Each number is 128 + 24 x the weight over its row's rms, rounded and kept within 0 to 255. Layers, rows and columns count from 0. Numbers have three digits each. The size before them is the row's rms in percent of the matrix's.

# layer 5 MLP up, 2304x576, rms 0.0347, rows 97-193, columns 144-287
088:083122090131141099138176101129133112129141096128114147127153097091167128136145118163131108109107118120103153126102075179126150141158165174096140130119135130147139112112139077147136120125152159114100086120105116140104112109152123104136104104103119154132120119143139100092100096113127125159128143130125085168111132131151159098134165124125169133141119145111151149161146130125120094150129145162083154154122120146154150165120168112135103
087:108160146157138124136133100134130111129122116149137096135140138128121164128114103148159152118089134109120150076157089133154139116161146138105134122082136143123097119153136114125138142111128094160142114156130129137153147148172106125180141163129118126181092164086145159124149153113128152120119108118119136149129131102154165130159112115114124156108138088133093128127133146135113118108115069124135157147129110160141140097086069124131144
097:115122133120124131127105098149109109154183164125117153124142119173131136113077118143149132078083179101133106106092126144178114085129088125152117162100107124130132118157074167164158090182165151154152145131140114140128164122128099134140120131111099135152078159094146114133128125130171131130123138121108114093178120156125109143115126163127136153123158155136137130163145111107104125134155143085109152143132129109112099150168118124154157
101:138121127137143085154158146134110118111102160131132100112167121127103138088147087113145064134144142108122123121115109142123107138119103117144108100139113126150138104167120129118123127161100134163129130125088124139080119128098143163169141147155100132180133116132126115142117154119113131144147109105085065166109139105079125152114118113092101102142096075165122127134158126108152070115096129141146098121110047094121148109074122118140131
090:106114138151093093111159149075141111053138127076117143148121124186092120126108131184171151110159145098166114156120099101149120117163132181121114104087107130134137117153127155095134151113114138134120102115130104164087100145158174125171124125142139156145155138110113115127105142088116067100140104093133149139119111110118141163133105117108092169111121121145152080105109152142109166140160150134133168117134134127110129136136096100152105
106:142124148100127164151170138106213104129150122120127109149113138111171117145133138137111166132135085114106155142115164103133110139102110166117167095110114120111175129120170146157111150111154118147126154147123166151132113111110170204142120144105150152118115089119091136133121111136149142161166129159128122120085102098126134142162124121157146108139141088147151129148083092166125138128128182153133126167149146100127119149122140128168116
093:153131150088139127115121120191072136134126118130174144132101172132121102185099104129106129146149135121140118132200116177157114122115143122126114124147080128106142136113105110147144119108140132111143138099125136170138137099131132136165118127123153142154097135147145125099089088105136141135100130140146133145137104126110180136140156130150121086129145131118132090155173105154135146141152155145140157138137128080142115120131140091180085
087:107074163143142151150103100124147137105121136153125120081127144102114126117104104128110122117117111162136141115146121109123154152124097110118143160157126164119098135125137091134163156132131152186127087122151135097124145107106111130129144087124164132149122137140134134118127181147128166130085149190091161119125199082109131126138100108148099144142095156106155107094106144132156146122095090095149089169141115112093129079166112103136083
085:148151129105117121087150120110111092110125171096067112109140186111118091164145115138109107113115126091130110159129178086127129170115139126146163121123129117104075144188109122154157117120115095121115156142129119161100157131169174126133136114124163138146145161148104132101136124094097129170186146164090106156115112118165092155142077146122149163128151158121104117134129152131119150100180141136149139118139152137085128091121126192131112
097:150100124112131151123109091166123110123136154151143139106116130143123129057095161115127126132183141097130126103143107072142079125114095131150131134160099123125126106161150140128132138141118132118084121102113127141122127118106095110104160076082109139086119100148145070107109107162167125111129079119099153086138148114084093158145121131145105147134124124137139137144092142118100145146130105118108094118115135146133093144113120118121157
082:124110098153190114165130113136088116139154117143140139106104120108146127140153148145132130161141155111113137097130144089100149112119148124135146171067097124089079110148158105132117160165121142096120145084151107108128140185135130120117155144124119134138088100096153105152139152095121136136139110095150103122152144089107120099141109163106129169122111164156101097160135110116145172110161121142167132136144204148136110088114164130124103
103:079153132148109128143161148120128124106158147141118100109137154113077148134125107178112140140119063139124089155098117159127123137146132081123129136139101112098128132113141114143110113079132125150129078100094128125130159130112161110149121125108136132166144123145132140127141159108123142156112139095158121134115143085142130156173133130095131078147103119152140146110135117153190152140078134141175128115104136112121132118158105115145099
089:131129151146129110108164107098117135127140158138161137069129156206171091090148117100116148131130150131115088150121152159161120115128118120096107091125130088103117156148163126103137137089168127137167172162098130135124089124129143132106099167104126119144084108130159134121132121124117104104109128169049084083115139188106089145128129123110128122114162149138093137102150129087172116177149148120127083117158134131082137134083147104134102
089:134155135148139145114126111194118136172121146127111101135151111106140111104128132162160157189178119131107111132088094165122161097138106114133120162124098122128120122140150121116156126132177108133119129161101145117153130119072154130093152163136139155115146134105130133124140072076127121159167130121138129114120154178102130148114129102115104048090154105124122135127119140096179075116136115092124092159155144131129109132164149149143128
092:119141104118098123070179135129124113127094177097183108148113120131122128072072129113162131143127186166112110115141118141126145168142138099154106126155092127138162148100119142177097164078100089148143099154131157145133108127100148159131140104139141151144098078105083164154128154100169059127166092100145094135146120123085152119155158158161122142172151171127101092115116141091118183110146121156094126157123179124169146112122076147150154
086:091125147138131185142088120120091136128116109136153115162122141132144155128075152131154116161125117096164129110135123113133125149155120094095116140112122134126145126125102131143121138131145156164136117106136124063132110143138096118130103091121128109124134115112088128129127109202119153133109182127140125086138146134177166128151077117123157130112108123137090127158087125105119102116116104165129164118116104096155102118134134113126141
090:162141086147131129109149141121129152138131138100139175136121110124128088137090105085085105133125130084135146134135122132151128111143146099102160112114090166148158107117136162096096130141174137154168144135130129137058129133152082142096131134095130129150112098151129132192123101105105089167146101127135155160154135097163192138123096125084089165116147150130137167114118098104134071128098087117093139178114097126108119159165136139148169
101:145101149158127139116083167070108135162106152140139118110144109120133117154151104088147136147085163089149121117156102104128131134106106126145134143128112107160112124154129128145126120127157136124156135099125134147116155116152133107124085119151140130092147131122157112124120098090136124138147091119130139125133138101119132108132116150081112161136117109090129141109113108150144121134065152130138123170135178102142125108127106108137150
087:130114134114148165183130137092150120118115127126173136142114098176100109138113138135161123127121134137137147118151124108133125159148096123142125199114151159152132084130114102138133115162146093124170099133135150107154080145175117101127149147112114118103116094092118165090157126152138149131083106141124093096126104140114143177105138091152137129114140177139118143140107107167149167071164118095110117075165106106142118147119220164128184
100:130104108176130077153114143129149133142147131122140152090148153146096122154168141088094121116146107129118081118109169153122109105106128136114134155145151131142143100114077108109135163169101164101130139133116124066122122132121116154119083116132124090124146152120121141145117136172131153130135120109117113158104119162115094121099185118148151109126156117120114141110151114158114177076122145090123141164123160089144111087137121123151130
080:089142143109152137125106159076133101150134068119158088142118147116147138152150091128118163119108142133131099099110137080117104139096126087102144151166138126089133122092149121128085092161128124151114148116124124103115136124108102131119135114171175113123138156131116114123137091114120168118139164167098104152113105130099158133146153108103116128153152166119109119127160146142098102104140200125140154127155138104117083145137096147127140
100:112117146135161106135156106116162102106168101135144154158130155117139109142122154140123120102143082149143131157100110170124151090128142155120130108136127166121127129104125109118075098168086119174134145127145150117141108105118165154121141055104127064137073124094109161089099162148068132077132131100100117131153087138138117134158165114164164137118142131104137123123145160106121120144115150151173122130116109148113112112133090139107131
089:109134148137124133161097138115115120117138199116123143095110139161119128078141156118173154140184131091144154173165145139112129160102167112145151168120146116143141103156122116138104125149114139132102107108139115108110149132132102077132134211104125175099112078107144109143104131148129113113078097135153090142127130087172111155111179156089089127095127121134094118116139096155121108117096104145109096149160150138171134132123135138123155
082:166131178103157137173080149079113111140138130084157103114161098122091092148111133171166130116110129155116146111175118125110144144129128124130126123125123090164117101141127150123129169152119135125112160104160174082123113147150113135139197135123154184125100106137110166089131134167164149100072148174119082149137109134085102136116080132124103108127134148157098138148070130137174110110156088115161104105110064169159131138098165126135156
112:125101113143134132105078159142120124095097127105137143117135107119107134081135082139144112130126118109076119124153140149153107105106125154076159161136124160153126103113136112136134126159119133096171123154079041116060119132098114105118115135105150148134155133110115156119126087128106164131070098093143145152103144182121156113080100132086127102172146141092098157111129102102124129125081119136133171133134137131066135116141111093107121
095:142149081121092145125154131137131104073163116136171124137104134133119150145068119140134122117122109120153122095166166175147138144141118131138143176110120140105127137186137084157145117143098104131114132197129073111097166105172105151127142152134132148148141115115120083155128131181152151165103115130102136084137096122143129112159108130137183106159125133145058047111096148148128113160144096136139095148124145102145140162112178125169124
091:153128120161114165128121159074128114124118128104156101134112154122151100173167116116120144126137120130172117144053090139151091131105120133123143133136107094081113111101157145092141125113115108125168161110136127188145135101161133164106154156149146196106141123138100136133130148140149119170099113135117104148096135120090104134115090129129170119145133154107128112112154148126166118136082151173151162106124149120128120158103129109109127
098:101124099149169146146144109133098149122117110118154150141121116130103073165124127111175096145140171121142076093172111119159086137096100157173152137118151145096098141119138143141129137165111146125093142162132104120172119129143141132120102112116094150160122114098156134066141146124135103108095126114115120130114119145118120098165136130137145117132115115123085137120122124158121065127123119130165140115149185131085128103143131110089107
087:124107165132107058106102167151087147151149183108121132112143112098104099139085123089125146153150105119120137125195123126133094116129121101126135119115124169107115173109121112166117082119146165149070155134155138131126116165156133135097105095127113117167129122100130134116143137133114104151125128147122099140150128122126165095124118129141122098122136161180134146140070145164132088158112135123166130144086131151146150130091126163176100
094:093121103184135123130110119169110085160116093113087133135088144087165136159142161137117165146085068159146120152102132052116123129095134169112109080122153101170154108117139177106097161106152149096115083178130104108115163124114107132141146111121153136060101133106130103139115122135126114087177151140090089138152097119131141113117141134147062173145135104088140095131124114091093121112148123150131144154126154109149133158110088079122132
098:108135134085127074134127144118159146135159097129128101144125096149147148129101122110114146139103106158141101105118105165144126096136140151129134171131113163183133157143087135102116144114146150115132092114122182127150083097097173125133087154129184112115102147141125128131139143132172134124140120107138147100172144148107151141122157092111135095112183130125101047105101126161135118093120157119122104105126186187137144102121111091136109
087:194113172133118152163126100126132140119133092135119145156122112133093168138107148128143152110116146136112138188137149093129116117093122138113117124152124106120099111135119162120090099116082088147115139130114149109135100087105122166165141127122115098148146091128135119131129088146165131179121120093121127132117110139110128115128140167115130132130094139106154096103123115109144124086083135144172130134115106117109142123103174085112145
085:128182135094104076148096107141173134107141117098175110120130106144132099149150131122118123118131149139178124111143132133162131096122132153111106168118102163125144119100100152171156111132157122092112164147180113116101100112141121163159138133168083150154109135100117149101133105130149168081097145119098146110165129109131122110155158169116134143147141102095106092113153134133110121147151124127157114145108132118119143150093141146106130
084:143112093131132128152112092131110096111142112153105125132140117103128110147103169150157113161127156155110105146092077091142149125085125104155148110143086146135171145152143124136125123155162111128134118133125119144139150122148129120116113078120157133106133131110083126142154095138154129084105136130120152136138127135162097180105133071186110128160152137147129102148162127154115126121142130142102143120109128131111186079123112152109160
090:122104133126068099086107135189125149113164179132130175105137126107145131108132159114159142081131141114111120094150069115104120091162128127118126154143130106147104139086132168142115106134143095121121121104142132116135141100123129125108160120161135114155137108129127120121177149127151073115092141143109171114150145090125132127098105108136136139130135116169094104169115093137119099103072148120135126154118203107121159082137066145092116
102:094115131108121102132100152107147126120136164121126113158128107147149141146150123158126115119121120145155085119085108159125089119113128151183149111096074132140113114154112156075172079106120126098132191157120144114110143106113134139127132161119111116117149138095131111163101115130113093153123145136095127118119132141136138133144129141144150109117107122086110161123121162122109092097171128133126182095101100165111114141138097104204077
126:125181134116131122148145167148144114162108116114114168137114118107152122160111150122141125153116132128110113128130141149164131102132133126142106108117142152110110088118177146126141112153141115120120120159124147127138175120161117132112149105177152116170138124105124108133163127174107153179159161135099128135132114143078110106115161155149141116129138061157132127114153147158134112120127122102115139123191142126094137145083114100100064
099:141142136126120150065115113078131133114139105101122095139106160085111117156125140142125111132130137141165121149133099114130157118121149139154142112140107109153100120102139121131125170157118132122066116143105087121141120179137133086108129116149135172086151135082126132117128113099093135123117106128087130125131133099144065130127119164143133153160121083150117157181136148091069112150113102143126093149091087144100134106086121067098089
102:146106162149188159122148088147061133100109098148118141146112146103105111152118120161099148154117130124084093134144133100099110094142159169104134123121170105171128133114171171136115109143153124155131132157105119133120099126111115094096123149096128077156128175092060153121078128150141116118149130134123164137152125135136100117151110111178149133137095140096148141112110156096079128142116092130137135149070135139155102122154128178119118
093:191138161112143110119125113105155131108122155135106099106128120112129132106107096116128140131092137101140106126159094133133107138133104107194136121110131137146100128108148135139122099131113144101133146148103165131133158089164078118147123063153122116130136104134102138145166114162126090160179144145111166110150124151129185157126117146150063121100205112144140099162126166178134156169137094140162142125132127132093119115130096148112143
088:153099134163106136129157115164139126115143083154085162118094189142181140102140111163154088128123123132101092141119124155140141171139142102117153129111088154140126146121136138147139152108152118123133127113099144097162161169103114150122152136147105166110118131097132093124118109136132143136126112138104119113089126086142176103128153125113138115080096146110127128143150148107116120114137148102176094140111146109166152108144121111120173
094:113110136121088120122164124142112136101086141122124115095113141116115122097120096120152140131112172129135126129160121158142111101135132040151165132132095143167145158120165156193123099128170117148132117119088184112101112122076131152094102106142149117093149154140137107108103122134121117148120131138081097168124135123141115114097082109168137105121102141102135119128166099097165088121105166109134093137083150116140084125112114138126109
107:127148159124110120162127090150109157145165168138151109143160118137140106119121088126158141124136152145154099144128099126120162136118117127102100128148123102098129165139124103085136166154098133111138122143158140095135160093076107118117160130131112134104138118121134129143129118138129139110101157112067127126138119133076102160126114127097146180130109109159119123146134126098102113160160108174118101138152163130073116108121126104121124
106:127098111147121149138119112099163107127116106163135097128152156156145125124172111138117114120073160133169125137107120088108128136148170125127105132144088150145153142108127151128124131096158110131134131116143089155108136162109161126125134146126124125143114155154152113120138132113123104121122110086092157129142108124145130118105109146134135111162094160116127150119127146102181108164096143153120098114109126112149069086146130143167151
112:159107131155144110131108179150152162125100178128102170117095138092130091150152139133125115115137097111140134151118155135135112133127118120135131120108105100132130092145121175106166130151140135158162147090147142135161191123166103136172139133077130096148153115139130120074153136137137106141099128130118110148128122128116118137178125155107149116110150142132093142167103107148137127126126124123153146138123123127162148131117133112095088
098:095142147121129157120110147126084064150090137157099117123098103106091123102104084146114160095143183138079133160131160105155159122126114096128084115098151136132151101145098172164125122147124095131151129089110143126113097088126129133145134127136138106143127166149109122158114105173090102095143093133093164145126084133150102128100134109133098121153131140144126122087087112129131136108092114097141126101124149118137147124106131125105137
093:095121067109118112173144177108096126120142125110098115183126145113148122081146142104155139152101185138132084081113107127178140098149153139138142156140112117126117131161119107174119135078149129154086144119117067175115104139148147150126144135119145210149127119106152155123090152084081144176154149132134128119094108145102114104151157141112126140087135125056121145126153120136141109161137129137116123138149117166120121150111177130133139
091:131154115165092119111099116121158154109117085097099140105115120084171125144176111131159127126123147137117108179156136151115151134110137088122087134151123144149129121142103088129143112078149139081119117133114097150125160120115125067126139119150088106181141123147145130142122122112106112107176109143131084123147109120137089164176108155122196125131134120132177148152159140154153083075129150134168154138177169140140134132131128134156129
093:118157122102150106134084116118072116105108123094128128124141156125128134078155151095103122078129120117087136089140087166125127100136069122090152136101134117170103100107109107139103126117084110188128087138154154121120138112116113111130120067155127149134138146105141154117099117139127117123090121127114095148091130108120113184122116131146138128118164137144168119140116094157119117128119135193058100119147132103116129125114136107140120
117:125107123115132119126146143150152118179086146114142134121146132205130150136118121153154147132074093120167109147078131062126128130153142121144113144124139123141137126130125164104140124121147141121137152102120147127146101147101136149157131182116123127127107133101128167116112145131149098155094111110132144107143107131174139139132136112118115110106102131117124123142121147105109128132114156142146150127119104134124101119122129108136155
088:124127128149150120080113135134111147141047160150146125128156152123127092161114140124165147167131122155139153156130140163091144112130108106189139167132113123153062139144112124120125124087143154104137126121133122103170118130132107122158123122136138144137140118132143150115140119112149134097110118169157119138127130120163125117166143110110162156127128128134128135128103150112153128119138144121106148127146153214116132124123117092105100
090:078173125149127162119121124123132075102120164113135152112110142081130157146110131099145163102118127118134159115145119125140145094129129103151134158113117123159122123169111130173094137186132108162134122135137137140112113102135140109116090126114111140107123126110077145122093144148169137149106127141113140103137163164108104106119149117154110136121101113130104131110087100106127127120096100085160163143125090144122090126153189123114115
090:101123164070133135100135106156108095141163193083140166119131132117133147096117115123158132130137148118130116105124148108149139095168130133151133138127133091129117162113139152126199127110141159144152145072134107166099127104144131130111092159151159117112096130095120167084092096113134145177133155123141132118134112123124137159083113147138161119124121147152168119088140118107157131138163146111164108103144179095089158147120116135096142
095:173123121140134093135134130174122111118140103149105133139086142092155143137129123132139092102092112162107143177172144161145142144145168131084109105145156133142133126123140119129128150155160113063145113143110104124116136094073121127126127169104147143107119099135107152139154110092123138121128120155134092118132160140122154136154126134135116133143112133138109082203142131150097171189081129144135133148107121137144117097126124130128071
088:126159147115105133083097129151147164102113145139132138120129154121165139158161103138149103154137092121120125121103167105110152163114119170137135122162130131155130137118162120093113126135167117121126133076101121128139151133153110153119104096143131116166119111117102139104163117120113137149128110146072102153125171121144147133151163134093138091110162129102133089130126131151104075125148106113122125063177104126099128123124141156122100
097:162136111142129143128133126087125142154115147103129134117115106124177136114120129128149117146119131103121140141122141117133136165137182147149105121120121138114096129141141180160127109100128096169119157127146155142111127151130141098129149106147136107131093149114117068085143106119119108100133147108149112101099144114095089136109119138185134161149195171121162108151198135122130130119179127145102083107142118191136149143105116109156092
113:110142154111149162132157152148135146144127165150111119142167152161174140107110116119127137129146106151153150094145087100101135168117074107131116132061146116126131127130141167149111146182116129166153059128114108101100127141115104141102092134138120129128165137151113101146110126123115133117090127157108102100131147067140132155126107100136133115163135118145106158123136106128136133127131142156183131106130118107124147131098158124192101
096:100112161133110089165107129133106087137175140125138132136109077084151165111152133135173112145121135186094156116129092151135146123142145107121130094150154095160143099128121104139141092115176119162145154164155086122127153115075130122076134141162161136124111110116120167105108153142164069161162103148094115141101145142116160124113109150104130125107096146168126135103142110123126147132129102128068161140167082116141139150132119096167109
081:153133114132172123170106104105133134124117111173053135123105105104160125129172089169105123115077087126131134113114135082177102139126153153121086129095121182160113094154117142154126151119118149109119118150111079105125094140184160121133173163141095127086111141108077114158063145132148127118128075108093126153103100149177102119130188147107127089138112155096147157148124157152097173144137125122115139090143116116120104111114145103125100
089:104149150106145145125122155136149081154119187110119152138117159148140132122034128154143179116157172159133122115112119094102113137133114125137154118122154135115107144133161147127089126150129146130108146139115138141150118133102117179154125128143165117078157143153108147123118118082098117118140137081154114129096127084141092129145152121127094174097109163165162091157140093116145086159141112113115118143113146136091120112138134137123123
100:140147124158142162102084123142121152152137135174106126122102108143124127095132095165093132113132098046150105098173166123103092089168131142147143114122127151121148107150090129126130107133117126159072142101137167124129077087104084111148118097120150103113175127089127155096129129145123149129134099111093134113130122091137089134117145172149123124135155128114166154108131111107096177117141133089102171135107174131130167176127182146130112
089:148106130114105150148130130124151133104139190126150152104119128141118087137150113133089108124091174101128116172069097102121135104106079113102140155102128125133118116100089118130115121100127119104160145159137123138153136156076173104151110119126130075146107116165144127156115176120117089110113089127122151144099129111115096076104112085123108145079095151153105140088133163068139116133150143154161136157097137149124195121130088130061144
102:144102127129159122174132132101111156174120165135158167133087179145097124092127144219116101119135138151119130154058148067126124116112117190146116148151122114138123150160095123155136109103137122119126134131124135125110111187161118129087117150124109146090132118121124097116117111119169161150091141136103137158112109122091124134135122157132113144100149123123094105133136142127134116124124088149127154169116099096119104166129175149154116
093:094144143147129187143106127133126134092094120146082121105138126148152134078135113092167169162100139103106109154131105163142111130152108110127112149094129099153102111165098125107096142176129107130130127153110107109157111114117111130107094111137168134100121101149099129153126135125092115103136164169110100122078162124147102115109146131164142108170135115144089134139130135165147127122108094135112139163104131107156142120115139135106133
094:146112094135101125163110141089120118156127123112084126157132163099132089132115118118122157101116144134112131136130130148106097130104164194151123140147114111126152126121127134146189134107111121135143130133146134086090135146127135174146093154126134154134155113151104101094154147132125090154104152146114172153118099067143118164160101108120134127132092131157149130134147164143107136123093134174127151144127166133143126168100125161107096
093:156106105148144134116110099155130145120115153151151118104137141120171140109125113107154116106090140120151107134111104132121132117124137107158158100135162179092154147105120137089109128100112148142100117140154159097149105148139135093103120101119110128132149080133079130162105161086115134119081092166104133109118132159106126120155140119106105120094126142143133171125140143120139139103107115172147152161108095165154132145129124166115093
110:081133138128131138147148141138142094168063145113120134129092113127111150106136137073146192153206121117118116100123160142129116139137141151152153159152156101115096081116124168127124137161080122099095132171123104131120107104103105119142151087158093120146070147149167124160154129157148135113110133140130130144125106154152117072095146145135061122134134141138148143111090141144139165106088098120094115092101110142145123187118091104120089
093:157140163132146129074110113147138139116157102145138117103136093157122151135121124107150115109133110127155107117162126096120085106105150161133139062148120127116129143154112072116103087110129115155147142111088136087081130106126142108118071105133112131149163146110086132142141127106152152121165110097074145147147112094140125137139157109073152137118117182106103120132112171149180133081187117112158133101148117137122161161108142163146121
087:162141108100134161081110130135129159149131093143177130116129130070183119169159120053103135107199174137157126080095146095151116127157140097117119166121146125129125147113131092141125089107101138158139159128155106114106146168155101107114137127147124117128108125131107120115105137096127178118121144095136126122143144134120135100120134097142150132111146134135116118144112165105093144111158110144124133124128125090136107104131107108140093
094:115130116132170101115136170163126100100101090115136158130125118123148118118140116180141116099157085127086127124142093163154129109107116089128094098122155099111112126143153111108156136153161117104126110101133144139101124160153155155135179111107119110123114103118091121113130126129123122113134096117125142126092165158131092116116140086128183110155127099156107085137109098151125125169122137144101174117131088131116148155165158094136122
090:117147119142137122112150139132157149113105113103107136158113132127088075150103150153127128138132143141119077149150109136092093115109122110075153143130118147176130085116109117132114141146154125135149161145143141110091114156109118131132152147153089123123078170089126129101088148149080152076134100131101139146145127181194136108129117115106114162145126165128099103086135160119105155150166127094131126142116136160102125106106122146155162
091:112103087123123138075129147164117158139110139155122176141149109134135111112171109091144111140131145148094157135123119117138126131159077132153138086143117170148143092122121143147100126137150094096124120132121122107107126105132119109126116152161121128141139108136128147137149097144155124119124151130152106121138100123119149107104166164144140097164139160119136136113137153142128140115158085100113130119127121084134158105173137114096155
092:118184152071134126094102148106131079137115035147151115131134113116128138113110133113111167174115106090113145125132138131108137123104126114138112122118109162130134131153123109124099103098112135167131130081123105100111132093127101110116118156121128101101145123099111117103126087118083175151154133159097142100142116167131141108134121161134107117117161113113117167117125117130130151144100116109118128134152122118156153150138105129163173
107:162117165107104099118162132147150110161164129137125079140116076105146182151183129108100093120113138133135160134172126163169102130153123126122130063102110157136074158170103124161122126134120091131156123113128146151155138150115188145132121155144149110147128112118142098089155189126125131107131148120129134116126107163180135109162114132153127125166122135153112117141101128125126101153151099152094121141132118124134101119169134117152124
087:157085101145137140089124054166133119113102158134132123148127138124121079121125117170114082116171125149128121106125121159149123081150140119165140072128149147142154091114108163134132138139110121127160130131144138127164107130123102114148161113147161148139135115133100134109121133149134175122146158102183160144141165158126151119137147151126100132134078136121103111095131134168133154103091125122139060145112133128120088164138119085102155
089:144117152083131140167140134123093133129155176102120102186144081088140151160126102124122116123138161143112134112134135104093121186147087101163154149116156125142133118099111094126122126136188121091155161140142160110085148138088127094148171127148124132104152136132109123063144141146110151108106087147106132155154171095151127089117159185135149116132089159111140145114171078158117114125125174124126130138090148115159111139111129140122120
101:097136158116112135099158116128152153141118177156164133104154119121116158137122123151110095054122116138141158103151117123154130082132097109139125153104136106113085146124062116118137131104087156115187098131126072080121129113094081121123179161142155060116148115107074142113148149143163151125102150116154165132142129153130129150129106109109106166139135157110129120119103118140119106136132139115095085143142123121123154135079134144098171
085:100118113089094100146084139125115149156125177152139102134095126093146116130111128151121167144137156103149101141171130134144141162106096144091111134166114116123099117154083131159090136132135103109146147154131164121067122169159126128165129130111070098149113088074135128115156149120097134103124129068104131100121105151125092143120143180115168142176179140121126154137102157139096164180155144127143097146121155088149127108118104142160097
086:156105143108124127140158081110116127136144134138185100053111131101131113133087122169119100150114110159130170148090098138112138096094154122120145118088100097126106145132114109135112138134126074164131163135148107146133093161156143145124131106147151137132135126135139139143137144166147166166110180151131121104174140153104122126129145089138109138136123159114148106155124137160129155091110122095118136112136117111134118157132143104155143
098:136108113143144160166106114188097122137133142165132135117147127127112138126115135109105129111175146146138162088128092156109154130124155095136146166111145123143126110110141121106128128128119114113097110117108117098103117125111106128104126098100129104117124119133101144138154132134178115101147132061158132114166147165143120135134169115128099114153074127151132187108125108091148152064129118131111103149143142163139113153127143143127115
087:122147073156145147114158174120114092145144131114117146071101148170132120106147124123157142148095129131164092115143108161160108130082165131114140112158128137089108152147171142106129137138119108162101095142157119126091134142135103136138129173129112122113081129094111129183116191145162103087159105138128125143133152102137112118124124086098078171158086114137132187106124124126158109111165127166055167119175170148110151113142126117136141
109:118138094166115169135076128103152152097163134119145166152149131127119117142161086134090095087129122122111100138145134140107109123153139159129134137142136089149128107091127066134144082145151116129116148125116094161104119126156121171121143154133145110151129164104150136163160117127099107147138111122134124102179083109154115131095128086126165153113152112154153155101103142092059135079125124133123185135136129127157128158126125111136125
102:140132119132155134168064097122083153136151112105084188110119140115135106165125105161122123153121146130118105088144141096107146117124112150134097132094119107100146145119145136179100127150148113109124149162117144145145115147106165123130108131132118135054138115117117113153138132127111131114139133113117120107129128120091122151108146089099113142134133107120113160132167128132100128094135122100150136124149090129128175131138110192131121
095:143108161164133147163135122122160145163127131181107164087105120153073157139128149114140113126135088112139135175124132168157148168131106140171119133142131130101157117147140086139137107140136126123169129127129131123154127115133128152179104116132161108144120113138149151126139151114140081153181142146147091167100091183126123107161155145096136157113116113137102152107157188109129139159170097141087162142141130109149101137127153136132137
103:143139101169113121112112154142153131130140134094061164048095110131098111121127097138154143130157108107143127120137079108117099133087118187108098084166146124149142145132145135131082131146127141154101145161125139130083127101107186157106134156136162152147106123147118116165112175123152148158102166179148076129152137131132152147142141137109179125119106104138137164166104166130118113159111092097160157128095178196100129104146089169119136
091:105109136147151149105146125144133163138145120104107088114116145109133157087092155088086131145116142105133109173119129106181138116130128100109122167110201126104125145099100151065140088102140147130150149124170143138098136112159144187103141123129140122142148089081136156135094122111123104114148127131125096140123099088123110150101156141136134141119127133109127129129131127130140105172164176120154104127131105126136080145121059088193124
091:128154104153136128097174127161141177093111185089145140132127138087141124146129114102116129122136143143130104113116130112114124148131140114138091121108101102112133099089144107089109124086125116143184109094168161119123109158133142157114157108153091095138165125118135116143115213106130139074124145079066132159139154150131097127146101105113124119129106134140139109130144151142124118168143125098132100103160131163163124124125115124140137
112:115125108139116160110176102158145132155118129121134129107140122161122121115143156118148107153105152125117162074126133104164115126138152105106100152148179126114131105171104110102127093117120170103107116091147125145123162100116142107116087160122156125103169109100133096180113113129118130118141190192124120158104172144139100111104108107150171130136081115118145145105130146095143121111142181127162157139117142133119141107123146127140121
085:118090140125128145146115105109087112173141097165094121127122174137139153134139102112122149143096102158176112088137095119140130148123134145144117107134100117140141143116105154100145103146130103122132150134148078128121147121138086132123122156164106169140165071143166138119142118110164137142071143128131126139156119133118098137137115122066088118133140128106154121131083162152130156103078151116108140132142062146157099123153121106130111
088:093109117115114122151099143099113117149115143117123132166094086126158174110138096112151132078160137140097095170119123131088157099144112173156151132175096187138124129120109104118120145148149114137138134119126132105098114121147130137127136140097115117110152127133136156124116141151132096154128140102113118175144082122129118153105126117117096160168138139064116117184123164115115112097140129123124132110111098070113146117098123100117094
094:128111115132099075161083169151130125113137151188120138106108094106077134092164103139169101117120126130100097143149126169069127166130126143119124110136128104103092130139095111129180158116127116109165114147140141158121108132124169177158143111119132112136143152122135126143159110108120134158146125123073144132157132085114188149108148086159140136153140112111134142181130122125120148114089145134131124116132195100121144087129103119108108
086:131118126196115136111139126138099141122122078178103122142108090135116103122113107129148133160136138157127107157135103134154181129152099130102104139140144153165132122130095127076140136120147113165126115128144117105138106187132116128127125118106106122111119129158189109165111141141144121118107155139137143107085137125143115129119149171116108146106148139109133154134116122096147162140137063110137105126099091124160111127142175204114148
097:117172082113120129142102134121095090130104112160113153120162116121129146101147178169149139106115138093160133126130178138131106117139137108101112130128121120148139124104151118141132127177123166119121115157157142127131104124172124158142133142119100099110126147111122111147127113104162135090175161144095153140116127131123158157123129169135189142085163145136115100123147098085116160113127153087133107141087103140145138082120136150101111
108:119100142130094140141122097141138113159129113084145134110144153152143111108106166141153119092134122162126119081105121141131127107127143136160135112148149182113141180098115155084165109138143100112143127101139101110151141132132122125122100070083171147107096069161109138098121096129116103144124121146143168138124108151094173130132082112112140164151122132130098101134112107160129125176068169097107141107119095158118121114133144148091076
106:118095157106109146158154116104162134100143111108133084118099119147120138160095162125117150113098082165179161123123150140139122107106127172144141159117139101099157159166142136143126157163122101139080177094087091138183139136142159142150118111125117105140159117178135164109166139132121147094129123105142143105133116135182132105118129123141123161142088114129110175108125138145125144134151132149160132131104113153129162118141158153129087
088:106157125150154130106118115180155107161117083113145149163118149123159129104130166130148150136116109148166134099127132131099151156177113128133128121135079114113138103100100155166153168105106144158088130100129084127111105130119120116110156113139133112082143141110124164111140047125102170175118131138145089117138159098146121099105110152121128139113158133143131069120152115144143123106116162119122109171135086114157116135178146111121151
113:113114171143151061114164140116102148116161131147135116120117116135110151101123104096105127144133095128112144141128135171110141119122114163140109168136125096113133133123110134138094138156137145097120099146092105130139094131159127170141105131133163146138130100155119128143117117106131094123144103105111158131162120163132123122113155159161118129133121147094151145098142135150122144116154125137117178133093125121121163126183161118121122